{"d_model": 192, "d_mlp": 768, "activation": "gelu", "rope_base": 10000.0, "bias": "none", "parallel_block": true, "init_std_o": 0.00904, "init_std_up": 0.0361, "lr": 0.00544, "beta2": 0.95, "lr_head": 0.00539, "warmup_steps": 200, "batch_tokens": 32768, "steps": 4792}
Each number is 128 + 24 x the weight over its row's rms, rounded and kept within 0 to 255. Layers, rows and columns count from 0. Numbers have three digits each. The size before them is the row's rms in percent of the matrix's.

# layer 5 MLP up, 768x192, rms 0.156, rows 301-514, columns 128-191
097:119125107141125117196112100131159175123135126103111131129125118079109117130068115169122133113107104147105167173119127119123133096150129118135133104169128113134121182160102171107106093125123145
099:101086155117113099100163129120132130136137132158131111116106136118085154143160113126154106134120112094168087159136147136135125156137127073107165149146106127138148132125119162109132135111096071
099:133129156099110145143138135143109149169104166157137147144113159142109139136134123158092142069126145119120112157158116164152097162054144159146191131100158111136146138080094085127120094112130114
096:113125156084132147144133125147136126119143170108095157127128141086149126114141144144110117124153115145112092107134121140110099108101087134146119161087099194149181133167115103133119144153136135
106:199110083117126112136106090144114177099131135113111124145082150113108174137087118144138149145118150134126090142131159179159147143159120110134106157143141122116112110133123123136129132122165123
100:154110081153144158118102130136152143089144107099104113172117077162116121151100101110130135118148121126135143121135143116146181124132133121125113118176113145157125117171127144191109133119140157
105:131105123133121147113096084092115170100156105128124132129128111122136095132186096117154149128114131165151089174155148164135130089099174133137131106197118121100127149106115115158118149101137126
105:132112137082115169154146106112127161119169162148130108152135123110121137117171145142120094115126142162108174107135098101112116133098136138139131162061127149113148102203124089139111126137140146
105:145173089110066124132153132132113115146122129144095149137127106104122128086099115167079108134124101104140152127116137116124149160129205084102126140118123125162116129131144121129150120114112132
103:124080147151103080118098102126124158173098117119103112138134092158149148127130115137118116112100145147134109102106114132128122145110096131132157079138164124125105151098126126121126127133121131
106:156131149111143105103130124165179139124149134113107118122162139121110124130150106142089149123146133121134142148101138157137109122123139140112150117126108118116121094082098141108091168079126147
100:149150146156176185181135134154100181125104134123114143143158101108110109124146135102087128131104119162145132126119114147111132122133111142125157164134127116090077134087123155081106139109132154
099:132116139144107159116157132172131158129106110107151173127152137135121140152135109127121151153081119193114124120088134101183141159111158110144102164128143153120141108114136145135111119108109149
100:161102137129119103147082136141094168085103174093129171126101179124119173161126140135128144142141134160133165148091139093128140163124160158115131171135103143105150123134113077092130130118142178
090:123111083123129091126126137131135140139111146155128123111163122176118126145123125117186125099124092132169111114103132142155142145123165146136107144139148193159134126164168131141132180169151094
109:130140147100142113174080081123143183105133172171143149136115134121133127131150093109165163151137123117115151155112159103130087100150161142155147139145155127161158103152148120101077119073084090
102:123149122137111141124145139144130104136152133124131182140126101134163143096110158124107102096131113118110121150155126118118121144121128166125175129107147135099134115109110108079116167108087159
101:134127073085118057152181157125139128101135130132075142128116166134096173122108122121159146091093164125142111098191132142138111131139124109136143119127116151151096158122143148121129134132176113
099:113134154148115115105129117123161178157120117142103111113108122129173143111118103126127117117126136190100133158093128143142100116161127102154112132132089095167094100150139121152122130143166142
095:151143136143130152097143100082139118132139125151128153112124159112108130144121107117088105129103121127109108153113135127177202143096145121129144141134126164186125069116127177151138133095139175
101:094115157160142125114106135116143128115157111129077100136148106100162118118096179103138132108150127137133114096149137089138129118135149104135183089106109115176164132125121101132135132146123164
088:131126176148148115109175125126083123129078112117104096163109136116111145108134179137069116164144108161132148114121132148138154105152136141153130134106172160172112097134120130123101126132162131
100:102099114111137134129113127120163138140136090102132126086103134126135074161190113131116096105108141158131106157118150126137129112147140144080138145111149182140096112141111116079108118114059118
096:123119121158149103104070113116132125136122092085100123142142134175113081144134108124108102120111153168142114128082175152143143100147157132089149161121148107110094184108119133117196130114069108
102:163151137108158110168161140154097157107136127124115172149097149121157134182109054156121114162101105128141134149117119133114123098135114138129132142116145126140112120153144120100071115111116152
090:120120113095075124114143127137113157187099094141089117146088171134129140138143100138083115128103143153121147125134105126136139144135125107120137116111173143126116137158145148181141144173115122
095:142123140072121123127061119137143153144144115155142159175085084142125124094146142120126093139096126153081145134111158137117140124161137152160105152121080171148124108126145089155121128148161104
098:092133161098126141113140120109081111133101097138095110124144155121120119103093111104117095117128105096140107183099145117155066135161166099091128152110109161152085145140127122105142160106152125
088:136111088130098134109139135158165116151111131152108178115141108150125101113173145141147100128103139128081126105099147169144119058123129117131141136111112097152123124129135134161127090127147146
102:137163120130139113151130148131141136089126190135100094115114118147199091131144132121103125154133107125116125148096127146130152140132138104100098165145115097138106124142124146112145111097116125
105:153113111128110098135154111128196127108121106153120147129064163110106095119127196136141104153126140157134124177137137116137131168101104085210133115101168117140145149155139131133150111110101124
108:101117142108144163137110084102151150110147102148120114144115134159110106118167132127110098145131137111146178147101087119132165110088110163162148125096126097104102168095137163166148154114119122
100:119136101177135121135139141065107131135108114131152119153082157087104130167140168158116150102117140112128079117101117146130113113201159110131132130122122149142154166104136116189117145100099132
099:128079114133063141191142138106128137098133137118111145131127121164126160121096114144086089125135135120134128147147189137136111131069091142197125128142134086089099133124120111129108139137134118
099:160192081101110117140119132109159114115164144130150170120135165124101119150114116148170140115140097133099149091116119129092147135127140122184118132179159151129120100121106105132133139159149083
104:163137088104132136149114064088151112149082154167142149107142089126055124181111156097133092125131108113189166105148127105082131158130145122148111123150133121168170123150155091117104106109150132
097:102155145153131162116108111114126117133116114148108128125127151117124111132170149144095124121132127140065115138139089114125127122127132119103125088178140105116140144113134069119153092124146180
096:117155140181138096131099126118144112131147118090098141146095099102108097149106145106147106165152111113135104126147099124137149142114154123133120116118128135142187138135143204132111127100112160
110:090107129112114112185126123123107113169134111121113114111100173091077140172126129170115099136117137097101127118125172100147146129163098120120147149113129079170115125119166148103114145126129114
110:168161171123122128122103124146112161133172139154114151139127142142136155127140095134129094081119135139090123117137171126143097086119108163146158103176073106100143084111125133140152145122121135
109:161138118139085146161151140182130115151102087120114136131140132092123109103198109140132142139122140143104170146082120115124143117098174099150091135157148140097150138079132115144117122135116115
112:132165126145110138123102110166123166113128120085157111124110130108123164103123094102099128136109124105143142141135106095104159169163149145166125137107132065161140121101093089150162085109180124
096:118086128125134115151150142156137111167140121102121080136103143138131116119105108107128116094132146148147123135120156139102133145138136156137121134131135134105153176108131117098131171117148154
102:159132109084139185115072147148159148109148141113145111157129073127147158141165119124115106141119144123188128100127101089116150105179128101087128115125106153106117098119109127128140134157124088
097:123111122128139138144146156117125115137168155141111128093092135148139156113097124147102156069103112150133115127128151103132128104132121128121153133113142165105138150124129126127112161107120143
090:111156143102119181111163160119128131121136169129151123067112153118132094156151169154119134139110161159157123155115129153135168111136112095139130132083137152113144137080120153127090140148159137
099:159138141114109154126126125118108122157125113132150103138121067108123087099117170155137126149058102127145171159157122132158066126103111160141092115119158141121117085130110103125112186098109128
101:096135140126116159128115140151126144145145118129105111146115124140088134111140131111136119162145077119131114174156182111147109137179149157167105139114142141152132108112149151122122097114134144
094:149150155119125126140124134104108139096090165116098141154142149143128122118075119111131113138141124171128099164130123121167099135118110106161126139122107128156166127118172117080138102148184137
087:145171109133096135148092119163151120110137167129126105131133120124119138180085129147090122179114118131148121077144114082138123139082165116131119136065112148133143161144116185146086157140153149
089:126125133128135134166104103142190157168114110138131145098104120097108090122102157116178153165113149145102127112104156098146102169126133113142107098119086151151100132067089124106152120162090148
102:104120124150119126148135132145120173171120127136089089071133084127110119134098142114159113100138132096163125113135098141112123152111136080173130157099126145135141143149118109110162094067132112
103:157132136116095101124099153119141103117132095095131112151111133150130118142124107191165121084142127134165102119135130102143159130112129117161115161136152102107139155156151139131113125119105102
097:122092123083138124137106115120149148085110116160125151115084142123120094134128170135140093102123135115105109160154113128112136141132153132131122123157153128157164141106085115130091161127135136
094:099109169145130107121163109105129156143124116132108132152102154144133112140133082090138113128096115139109117109130149145104116130182112168122083134124163112118144148140162124166122120094117108
095:186156104120097127121165101117142110157150116132119124114129108073152085154128116119128141108124140155137140134084141151124139090172116166108121136112157093119142098147124148113130081111126130
093:111146131109108167138151129110109140148114088116121170122113153114117147113104141081118135130119131119072130119105107131145183164170149081117118146118108124154130094127131138106143143133095135
092:106162087097069129140091092140136139158114143158104139111146168155128148110130135114119107122115130162159139109152166126106137167159108111111185118121124131107109084152117136124135152121130150
091:128110086115135127104107119169111132147106150119129148213109144070113152094067125102143126138102108130126160096104117105157162088133140112124148151106136134148096107115143108133097123112150158
084:149117061149114098138113149104135097144124173114121132141099114087106145129105105116150088093107105111110136096133118137149113121105134063117124155112146118154174114104141145123145115163116143
098:204139132114139151131135103128157122131117095136134126145145117129132121159178146131138118089151175175087133124118164105147116119135103105100117141116160147171151050152106121113095144114083086
109:131172120164139113148097140127133180152092134120151117120140128154084133100132115147111116130153094118136131176121096111115108105141120091175173140099123089126107077160144179124113169114134148
099:125113131131109093135127111177119145104167151116113176124100131159121080110132148154135078135114139173137142140117125087124139128140137142143169160101112134169100137132119130142143130107137183
090:141126083148107107162159104137152185132109116174098124132095122130102116128139134143149164116100157144139138098132081137107093100122151147122168144100104141109168118109074091105120132165130120
101:127134153084139149138108132095142116148097173124134146117056152141121131116135086144113099140134118139141106132159119147120125139136133144153132132136097139097106116116130120170128097168129132
102:129114100110128084117119120107133165140118138115080197124127123135121137129113142118137147136119148150156140066099145142130128137137140085138102145085137151118101148147125124072119155111131092
096:080089122135127113141099144119098130112116129131125099107147114112113143164137145165132095136149139130146105118091143123113144126082157145148116114140166159135174090148127089135163163107110126
093:146108149095082085135188159126142168083123135150151093106138134137119136150153138159139104152092169149121167147130110157154110145148119084105110116140142132161074128158162139137110129174132142
084:177136162118126129159125048150114127147154134143107139104107136123112131112163154161130155148130122156156166110093182150157116111135097131113150118147115119139133123153128136119166109108122151
090:143143111124095169151088137135104097117130158122120153106110112123140114112161122103122108073151141160125181101066106165178152145130141142112118144098133124111112138100121137111134151112108093
104:125121118117106149136095133148179158137096128146126098102160161131110109100148155158101121125122160132164146152133156157165151133092163135131168144098100122140054116095140120175087119109181117
104:114109137109108158154109128103138130124093147147119140125112141144149104127161122154101137118119197099111094185087107184135136133176117115127140117145111128150107159130156123131156105117098112
104:122152126105116143064131161127176125124108122122115125138118143092125134118123180145164147152147112102126149169122148105152129146066145095152145140099122094134105124135092111122129129136104103
099:153142131129136114126115134149105139140077129113125130149116108061102116161098123120136097094155203164136154115108128137175104117154142131141127153136153122134119095155150075112134141168144120
099:152118148091047117132165109134086098104148080117136112128163153081100109149100165142174111129138143146089137161155188090148110103126108121121099109130133136135107120118124116142164113155110173
105:118143192114135123108134092138115184156172174080139110147126121113112123136123124119100119112151105164128082116106127117106164127103162131100162147130108124137140077076138154122148113200174130
100:095128143115122127124157132143116145143153088119122114153167138154152097147150097160079136070146144156147101131150135115126106127144094107133096139119150090075129134126136153144083127127149113
093:111138152126098159098113116118142137138114121149129171113130105074081114142125143160133120133094119110119163121109109111107093071120119109109115150114107170083160135122150051114180133125102095
106:162124076108173109145148083086172165096155092113131103159133091163113077108158089132112133140120128147111124122134066102141162158131144134149112129110143143111101153134115122153111142167122120
106:150173146124111132110124155177130130149155124114098164147118123132124116107138151132095088133129107143126158176119113106113129099152130115136126119189129103102112093096111139165105111154102123
131:151129112113127124070103158189102133110126137154158136131139096150104092125161166096126100130113108155099074116101120103132125125138118129166100151121146150152152152094129124139170079114166143
099:135100108167125115100142153134107153138184095149078110108097164118116150144092146124119093137131108100116122097133147128116131128165154144100143165130136131110109131110167140132157116137150148
121:120066108154104124125110147156147138104144175143095127122130128072125090180129131159132104151163122143118112152114117125134136163119156090119161165098148196124114110119106144107118152088077128
113:146118135088111122095157112106128133103175146110126134157106145104097092106180119156130069118141098152120147133123161162124168151110123124154135116139127075109106137111123160088116118127147102
100:135133124133164153130142133106118136131143123119129148160177127142102122104115081144122095098170125126129112145113156099147075142129117169163168155145115165137143146164092118106144117120134143
102:149085136127165135111146150106100154116164118142144150111156125136100148103139137170096095156160107147131206079094122147105122155114132128122129143136130136125094152125149126084121133206128165
098:169080119090117158087172124088089116139138153174099120123149136140131139109105115167127131108111179132147113120069109125159139146112155147111103115109147132165156144097127089126150130158137116
098:104101113136137135157081079101118127130123151119130125114110129125127123152131123138119157146101116145150124139117140156124152127162115109137138139141129085108158128148144131107163105097130147
099:123087140093146134120081091126113095095161138131116160155146161139136079113152164101109118124140132137106159120141109090151149110104141126081135137122122146102166116116143116105153099072142126
094:100122148113117109125181160111076128184142124123111166138082127157128119103133132133124121113114166158140119153175109108146153126100140142109137137094132152122157103157119105120122152165104115
099:142068099129104121097065144153144123123117141095129154113108149116111156121126144086146128138155118185147109109142154123108119082143132128160139134126140122106137146097166132139153125150141156
105:116137144130073091121153105141146126133111162127127105095141120116100129107135124213122136121156102135124159112143150112139130095096122113109133127146139139174148116095127119084155144167111099
104:126132160092074118115137116149112158134121104113141143158123104130108150127090162148156123129061139145127145159132154119131139079114116127149136152124138088129111121150138122143091118136143140
105:095086125123132129157133122149139129133155097104102105110103139113107144147102111150135117150112143121087151124119121116128135120145179114147161129128119117107165165127173112134121156124145142
095:132139111152138133143158126147150127174119154136107125136150159113133133177131152111133147067125091132116136146146128132175124146101113090164120119103170149109123116109127160093155090100096202
093:128078124155101172165160125112122145144105099129120146145074110138160106123175135120097096134089127110177125129099164127139102145138091153118166075163118153137151146093143124117141110075161130
091:113107137119106117146157119125137113125144096134160136082101086101121115144111108079088102102106097127120142133142116138103126109093107118154106141116107135129148161095164157144139158127102130
095:119140119121146152200166135148114143146150131164126135148119145129136117168121133132120098083131125149148132088156114159076132170139128114104101130115122089166143094118132144079135150150176177
099:151094134092125159110145143158158125152156128067152093130141118118120095089152105097107090102144125154134087157122123102109137147133127159133097148143145117113109158134106113137132129142152168
106:152075061173178172132146139167171115135125160145107183090107136110149125141125138116123157120148133152119115131129117123109140098136094123118138154115143156138109139106108155093138157091111126
112:115157129076121138144154173126181132101112125102102149101099129113101136121114162159123112170111107130113151202175107113127106107149153113113155160135144138168141101147157153136111151118107121
101:152142104147164118131150123127105146100085143108110139104130144094104115183096139107118140119084118146133132118116145107095126121181165147131142155129141108089105139117147192162148151080140096
095:146137083111116138155119105115169085130137102096141111089197140149122104133120177157109108134141151103125119130137151147173141104087067143136166164163128136107109127103136091112168100086123167
098:143161142121100107131121152142105102157157088122105206124118097197087114109116125102166122149084137162135146114136123111114059133163108130167143129118110107156101132133110143153100133119105111
099:131140102154169149136138092144131096187160063094130152136124106117164148153138121113111142106138138142122083143142128127138094128115107131135117128163114066129134127159133117125149125151086116
101:125131118139093130101143151127131102143130086123149128099118154135176100103130101114085136120114135143143156155111122140135155158142147108116139180126176134118136121096139103099064134134166122
098:136125118111129118131177104122116124144126131102086152117125144111125126099153126136110133109134104083172102119160112130129152118154111138082132121103163115149133145105082152085141160136109139
108:102113159101135125195070130135173127146100119122099117096112123169163111118131129189130119147108127145094079138132101173136091126140138131094158102142111137179121114094130157131163130161141099
103:141106099108150106111141155117186126133114111124118179122145142101153122100124145120171147132150151140149118087087100156107111163119143112067119160116114154116137100101113125128128152083161077
104:120156161136135107124102124136121153113103157108135174152159138166171104144109122133127135145110099169156131120152124131099131122153119146141142132132076147120192076107139128138108131104141106
096:153134127151124101114141092094147175121152137129111132097137117153126088102154099144110107116091105107151134114133098157134138118159133124089154138111113121141125142130095134113112162078097096
096:121129131120118168154147150130114124102162146125119082126149122105126156107107158124112141134128134145129145130119135148089149122140087159145139152109114148116120164136114137087130134091123137
098:117136078120166158094121116133108119147191145150108125124155115148149164197116106112058138099125100147104176144082168108162134099157186120118119101144154119137126135100148152138152133118116119
100:168139148115104124151126151085121130118124154136121132101114124077149115113131147141126130120102151130142104153143121173129136118103175089105161130100152122090140096144100175179148170150128105
101:147133157157136157104126132139164161129080096112146126113176124131131104135121152130138133128125099123150111111178163128108109126090124127154151130109106189104113074142145101088139107159158108
100:120146154143128129154131109140125107145127171150127110083120110130121123133146129137102108140110113118156083097110113126100130177127121128128140162120125104155148119092127138133100156134160109
092:146119151108153110138122117105132148085137105145124113117094120126132159170118155156121079136125124174143107104152132163112127133165125123128138129156134119153102133136130146147127098165108157
104:123155106137167145148101172089196145130127107132129155118136135153109142106155114123110105084099134136144121110115166089121129215117099141157129104122101103166139157142123101147117187091115126
109:150116139148103108092060136097135118076123110139109125091107160130160114131143137139104122093092091131133122145094092136138176108084094167149117129110141129139119129117136138158128138132084135
101:122082084135132109157100169120109141077159075110100139127139133142134167132149113149112152100088170103118129124160133153113163108131158106120125119094117117094138114120107155143097162184146128
090:153175121114119167092134089129121103134125106095121110117135142094162109157076084132118116130164175095127151153135132119140106130112145135112166138096121139113137162147137180162104109110098143
095:130128089122137128136169123147125141124084138152086175138115114086114097095191125161111120150103100119141128157138132103142103083124146101084140180149143180138130119109148128130122134112112149
096:114096102061180128147105121096104144118149135111127130188098120136151121136132081118178131133091111142128145138146149115114125096086136104172135113145149134120135148138139110114113140109133118
108:095109140106111132092117105150142117143146141139113098151126153150105123110115154146142130101134122149105128149104113098082135140106162119137116158072147106094099151107133122116113154154135133
093:170134129100118183166134138125073142100122086175135097090117140113145181152128148109140134146105099116154109154091160099189152134129129105143131116104147151089119170141150140126130129113123119
109:143148110146143118123116153137141129076093139106139146113108123158146089128128140140123119119126103118103177100140126112097135129145108116163112149130137115111091077097162120116163120156150140
100:129169106088142134126156128122136144119117155121142080096132087102057138117158111124105139111172148126089102101068144132121128178131127131145140119127144123094122113064106150125141129118164111
104:127131119126123109133142146153093154094107105128082093134160159109134112147114151146154099103145141140154110133132138136170121107100136162119136192123134180141126139132105120126109123155098102
093:084086147134112136135172132121157102113141130153104115166135137122110124150155110179094130128141118139068183117165128127095073128130182068106120169127158134140160146084162097143137117172149142
098:150154152120118141127160132079126133144157140104126127091122118122108146144134107098087125093138098139118152125126091150123131131143134123130154161131094107103149106067117127132136148138127135
090:155114147103137091126150098110126154147114126144111089109147155142144140129148139124122099134137157144115139137103122153119061131152119120152097132127137151108138103120142107136157127096137106
102:139123116141149108156127124165178129103146123128109154111101120157105139136108142090138117110098130160103102149145178168154115079112135137130073085141133166141091170111163127133118148119145147
098:159121088095127130118131097133121118177061124149111126104187144113112157128145135165110117125140163131150107086125097140105115133121148126123161160168139107132123118061119124171143124160082144
116:163092125121135144141147127139149196137176139181137161149111128127136128131141114130069132104143120100130141124147146131087130114121183135091108136135109149121143127095135164133126101112146110
094:135169159140140151113133157153120127137163115134117131145150119163107141117145121124137122134113103130089128148125140164131144112171197134083090137131155153172102125114128118121130179115125165
095:116112116121095093110111098114159135131163096117099119145133125108116121146129111106164124104136152138151139145149101106094112166154141137086140145100145163115127138138097125160131143130131157
099:135133148168087118101117107143129128114130118104154151104087173117094068132179138113152133108096145161119138135144146122118092115135132148158118124161149087127146109129140150121158143147131094
101:153169103112132130132121137119138116127071123127128158170103121146097150145132079116119101118097086110135137150136102113137086154136120117123123127145130147101113124105143114102140130137129132
104:141141108150163148129135119154132150145125170105050153113165126163121141096096113166120112141147098093107130140169160125126112101117135135108128148124147124113125136102152152126132123159157169
101:112130113134091109144123121128116114100131107089104127076134117098118111159086146089107118125144152093135164149126172101144161111156124089128162108047151129126105187151097131153110163118165122
094:140115133141112132143098114091114101111139147088140146141126111177142153116148157090163105126184166140139137149136108111088138133127146125105111135109061095096139136127133121137140145147137103
100:142120097129121114149106134118129162086091137109116095138138129152133141159142120133139101126135138118112147128127152100120165138127109105080146129139058132129122151129099122140141160097159114
098:146100160095125158128128156132114097127180118098122108114041155134133097163124148148109093115134116150098121118125145131125101148148130112131070108144144184132175099136140114112145140118117126
105:141176123096106106121121139122141134143169110123129158144124094108147157115170129159155138095065119148093142096128118143107099131153132120107137097112142132108086127114122112118162127171126095
099:140169119144130098141120095112063136154138109150125139165142153161125172156134187095148120135155139136114159153073140143115128115121151133135157175119108178134125084099111146142090152107148151
098:156165156130106142179122119100121097127162123124142096112139134097139116130117128125138105123135143145102153157089149093133107108142111143101113145163107149157143127156100163090123118137086158
107:113103131127090111080121132132167156107140085195152173136140127096144126129117184097148111136106105150146089153106124120133130120126143120105133131086133081122093087129129111136132167127098154
093:124114115121139170130101163183143119121094100139150171145072103123121104134165099162168101142102088164118118125096147103136107138133181121158119141121122121128124147126151122099140078090134131
099:137134106113120166153127123119104126159166074106106146159094123106174131158182157108108160093113132123122119132147106122097167133135124168130125164104114116107153116138121121165127124133136154
095:141114144174127122146111130099174150090106152130139157173106132139149102133131125113112153107086163150114073135145095104144104102159134139118117131070144127098081147124112102134111143090224073
097:110097122136123149114128065093135156121136132132121077116185129156129151102155179144126121105097119137114147127162145111085132150164144124108140150156107128122129127134134136104108109160195141
101:159105135079126137084117099120114163129104156191180132111111111096118121152121143096114136139122149120109161105158161121175126179142128145108152130128119151142127093123118075120118153130159123
095:154116105110132150169124137129144127053084135098069138148113179122170142101152139149122133138111143131126087134094129151142114157148136112110142109128134105150143185169156115138153092109098125
098:104173149135099161179158140119147169158122107145146154161165156171163084129117138127167128080126112069152122153131133109123112145055129102150126147125107185124128130102133122130085119117148103
096:143163118127093158087139135138128177144130105127141137107155115105166157141148123164107151137140121119122110188123101127100133103155145142121129149117143113135129100087118103122139104093136100
112:158135114120152106132161184121096177140096143068128113181114125143117109132148148122110134140118167136107109152144126113129121077137112126140143125140145131084096169128115110106129111149157122
091:163142127151068155115091174144147148154128132126105149169097098090114154126113127109118146130076103156161164113142130145101136111107113096124141143096181122117117095097088156153104174088136128
110:123116133095103122123114070091118092149100135158115167141146104129112158081097149165135125132140091122136122144159154136118124102097121125110138171097087126122138102146137135154082122064122142
100:168165136106128143117095127127164117079157128110110145107136101109105107122137120142084117127153140136176124141151121103114131108130127132111058106105131128106117167142172124123124141126138176
097:121149097145106091145138129129130039101159143153117121130095160112110142121102090138118128110153130093134126162152152113170117181156143124170167138130119116161098104132114151098102154140152159
098:106120139136136134120096089199114147118116181100108133138170117137156162127149146149105122098131103150130118173138152128141113139149121127135143146109094148139145111111134076097153161123095093
097:123159144144129164163125153112111107143159126138094167121132125138132135155107124124127150117092102179139109124123177129131126149133138090128148116155145118163146155115111134138173130138124113
097:152135116052095121116120141153079095121136131131108102146159138100107142077163159134142136097146144139153151139130109142165134135136149139167132162141109118139143107123145157156124141110125132
105:103123124135131105134074150128134139132122125124058127110110139159149087109119095132134161100107153085172125098137158153152118151126118128137152134160157137118121131088148154113102088119154121
104:163132115101107118106063107144136142093133155120114132092095105106079170049133126113109120119110160129135128149112122161154154139123140156118146148122092133129144131130082178132154108093157113
098:137108102090124126133127129121098109109140111170120090130070122099159104145136118126131119109081155173109139132114118145092114113182138131115129118132145158116152138122125138134096129111118172
102:117107088119129161173118120130181178148153139133102145150105114115110141114122147090114111118121071132164135165160115088094134180116185133108098123116148139110086144122135118108150135174157144
095:161167150165161124144162118086108139074096154160141157080100127166133160126113129134135110125107106136154083162166158117122111117179120148122169145124165148112102081130105135116115135157098132
094:134102164130117104147138133130098141141169127096110124136088099136092145128132084127090140164093127152078140149152177146158155122158137110109121163091125154098114104134127107123122145105118159
090:120121069102138139107132178119097140103105085116117168134162153122118120121109164171074134118117131157094127136060107154143153140075114125140155128137129169072126064137114171115093137154115095
107:132159140141119118121113122152079118134132174099099143131116118136106146176150109141144091117110099111155166138152112151098165108102138146115145116154148145124130154139098136145061134134159124
091:085116095124150118188165141107150111134087143097128136123146136130115150116083138172109126135134093128138132165117114132160142124136119108167147114149175108114127125100122097181115170082144163
107:132095146126153101122110116131104143115116087131066100152148101153160091127144160154131134113083144114129178127131119152128115144117106101107162146153134124101141126100091136122122133116129152
103:161125156124124159140087169069107158150148125154118083107098146116112133123137157160126177133141157139134156138094142115135117141125171134158168108127111103138097093088129120128098120099091131
105:126138138129084120157094144142120155103118132156137127071126134130176125135117149118120146080117109123120215115091147122144128113149136089122112166115160117126096159113127164100148139130133153
098:159171165114109097123128123120137118117132093101114142198139114151144123158161102126129135079121142145161086102151138127149105128142143124161135112147101129141180133183140152144104171106121119
086:158141145116124130110126133137138116097155120130118152117104173126150138103105166128117115124138089108178178125120118115117107140164132143157117134108140126113071170132135150125128105089153158
097:148075129119155132143187095139170127123093121113119105179123140108138133142150145135143111118103150172166157093150136117115103163179066118121137132160151161127131081105098148116116103120121134
096:164152111131116135147128136107119138122117092097099072118105158102112149120128114172140154145129143082159124119123124129138134147105125152127120099099110116131128195134134140113187113154137077
094:121147107117092127134127118109097144140139102152113148118132155137154112151119166139130153137120126140139143155126093122123134105148135179175147133085140194146097108118159136127111103104107152
101:123111159160101105144133171169129162111150147132143142131139155126135162125128191112143166145110117127159126170140149108103151119129150131148180152141121101142104147091168141143154145073119158
095:100144135185176129185091151116153129114121104115114139099099098139163118154152180144095130131151117170110121138089128136146138119134149156150145131109135128120178139104135136153129136149094132
092:112142166145143147135188135130150118155138133101165168119135100131135085153139130165117116121100144161095128161126109155114148094147116070117109148142163141131163133147106105122110111140124107
095:074142148148164161132141133145147125085125131125116132094098135135115115127119135096150131135118106117170123138120127115167161159152102098160122116112131149084099115174171115123125193113117197
100:121110140126141110123102127168141112140132097115117131125147153149151119155122154097084147099085176142138129134135122105129077173143069098145167140087096173123162123127152129089129145130108161
098:115088113127154119132158103108104149143154150152122121157150133077116177169134117168097122131122090104091161137170124107117112143142129115166137139142122108162073147148137165147149098142079159
101:127133099131126139152174080095133125125125125136104170119117112123125152163150140130089104139143064147148122130108142134162106117139086097144123159150118122137107094155125115079117106132143102
100:109114089140124127135131129093178097138170140140087152155113131151133143172107119136141118099110130130109114099172098110136136123176137159122139110145134105105081116115077140160148156122110138
099:128127091142128133100112197108153087149131117145112137134078162157129086135137126131142127123124129097169107104127098128161105145119123114127106131157121113145114110100136127110109138128131113
103:147133119152146151137108099160122128144134100162069101162141169098143153164138101101132101116109153123048110122137134114117135134112108138146145102091113109089111161120125117157124156099154149
088:163163103124149143099129107150116167162067174118068183128123132088114142088138137131118127156120116078150070157112161126122110152142139112178138144147133108100114134132103155164119122135129138
091:167141099108121142115111131150132097052143097080138086119106101119139107133117100100126084128187143180141117122159144134123115149104154116144116116117109102153122186140098081132179178106119135
106:118121143139209124116142164094129140103117116127119153132141133104110113113145111128112136130123120134117136140139140110073122133123187118152127131161114120193180121121139113078111120100145093
101:126139093125118125143119144117115122169163122129129172146135132159145145171117085130102098146133127134128084103092140129152122200160123122110143129117110097085176121097083148124125129115140155
114:109114130093156075107125102138142152151149168131138198086106094163100117103140099122105101135137096137081151137127161148165132121142132119151133092154121158160138111123145134090161134110132149
112:150137140115162156141136119121121118161118108126081066157122098091127071160127141109145123123083123110127144147142130159125135125159118118102127131098109132146100112116160112107073159115154151
108:140125119166124128176140125117084148112101121109122161109113129113128133089140147143144089116163106133156138114141134130057133193132114102118108117144138060104133159074101128150127092131143073
095:144113112119105165162090090107125158107117102076095104062106142104145167123160171151135114103122091102125109150126131122170135143147148134184113127133119166145109157155136161129106137107128120
108:156135121092119092111151122130183137135180103115131165107140162132075103158148133153088121144132143168156118120151114106117154113089127124100157130136145127110100127153125111074150123142135109
108:131126130136110110146127132145117137142160136123148124160092101128130118141103149117096093110081150168170130128088151163159139168136117176156177153142113099135098073136127145117161089127139101
097:072152129158171146093154109136136110156138147122120150130132123147114096109132111138123151160124091126143139109104150133142129168124115107100140154111153129151100117119116132133125148142120133
098:106121096114115136133120116118177131117146122127131122087173104159125115164126132114067153121069125109107177131117115150096093097143128113132152179145131117121132096102107131192134159141169128
093:142138148123156121138105062102120101141136165163089120135130106132144126144145144149109127100150114141118138068102099156124148113121172133131094131113099134110161137140127102109090120095102157
103:115119163111150162131101143103102138170155133091133140141141107098137106123137110146137095126133124142164133164118120140103167158137137140169139101138096124098086158129128143124180085128158166
094:144160117105077139144106148128133074141153126142123138155131112121091104134124101101149098126128124099107158162137143143105125162097131091169135115127085091144139165133098163076125140091170134
101:134154170131119148119098145152099131112170112100150114070133122099150091110151123108144112078127104137122107113124124141142168116095149119126080127128181125147158111092101140147134122156130187
110:147159140123093092184100143139141191102143141139112161159137114090126110131132159143137145105154171173132114154149128086125130104145136166075133153118140096073136117169160136152140140137125126
107:147095138112135146096092126112137145130149146132104078110110115136093103123160046148137137100081097136112143151136099125110143158110154181134154140098151140119107121091144118100103156167144119
095:084127111135139131114139126118155090141146105135083131138119136150156130197134113123111149075094077169107134114151116146134119126122161136145173115146150085126152143149113138135141129145132108
104:141114117079103155175129115112143142125126078156125156112142145133130161148152113141089107145103117151156116104142088119115103138143176077078128128155117116102123128142167143173149128135086131
104:148167178146118128139096133136145113130111101147143138152077152102154120125141126142116123108158110132097162124082116119110117119118144096112148107144149181087063122145157110088125115141144093
104:134141131130105141132138190128152162159131164136145109144134144125124128119137158132099125164088153098096112118144134133146152146153142137139123097126135097157118080117169129148138122101131181
097:062160137082115156129130131109090180151150147109098146102101133133069166119141137129163137158120101124124137142102145155109121099171121146101132197145137159136147091133119081132154102128140141
101:160152133122117136105114124101147126137142132145136112109116127134073105175097071115100138128104091122133114142167160163159142137117098114108149186102134127132117112136139154104114134108097160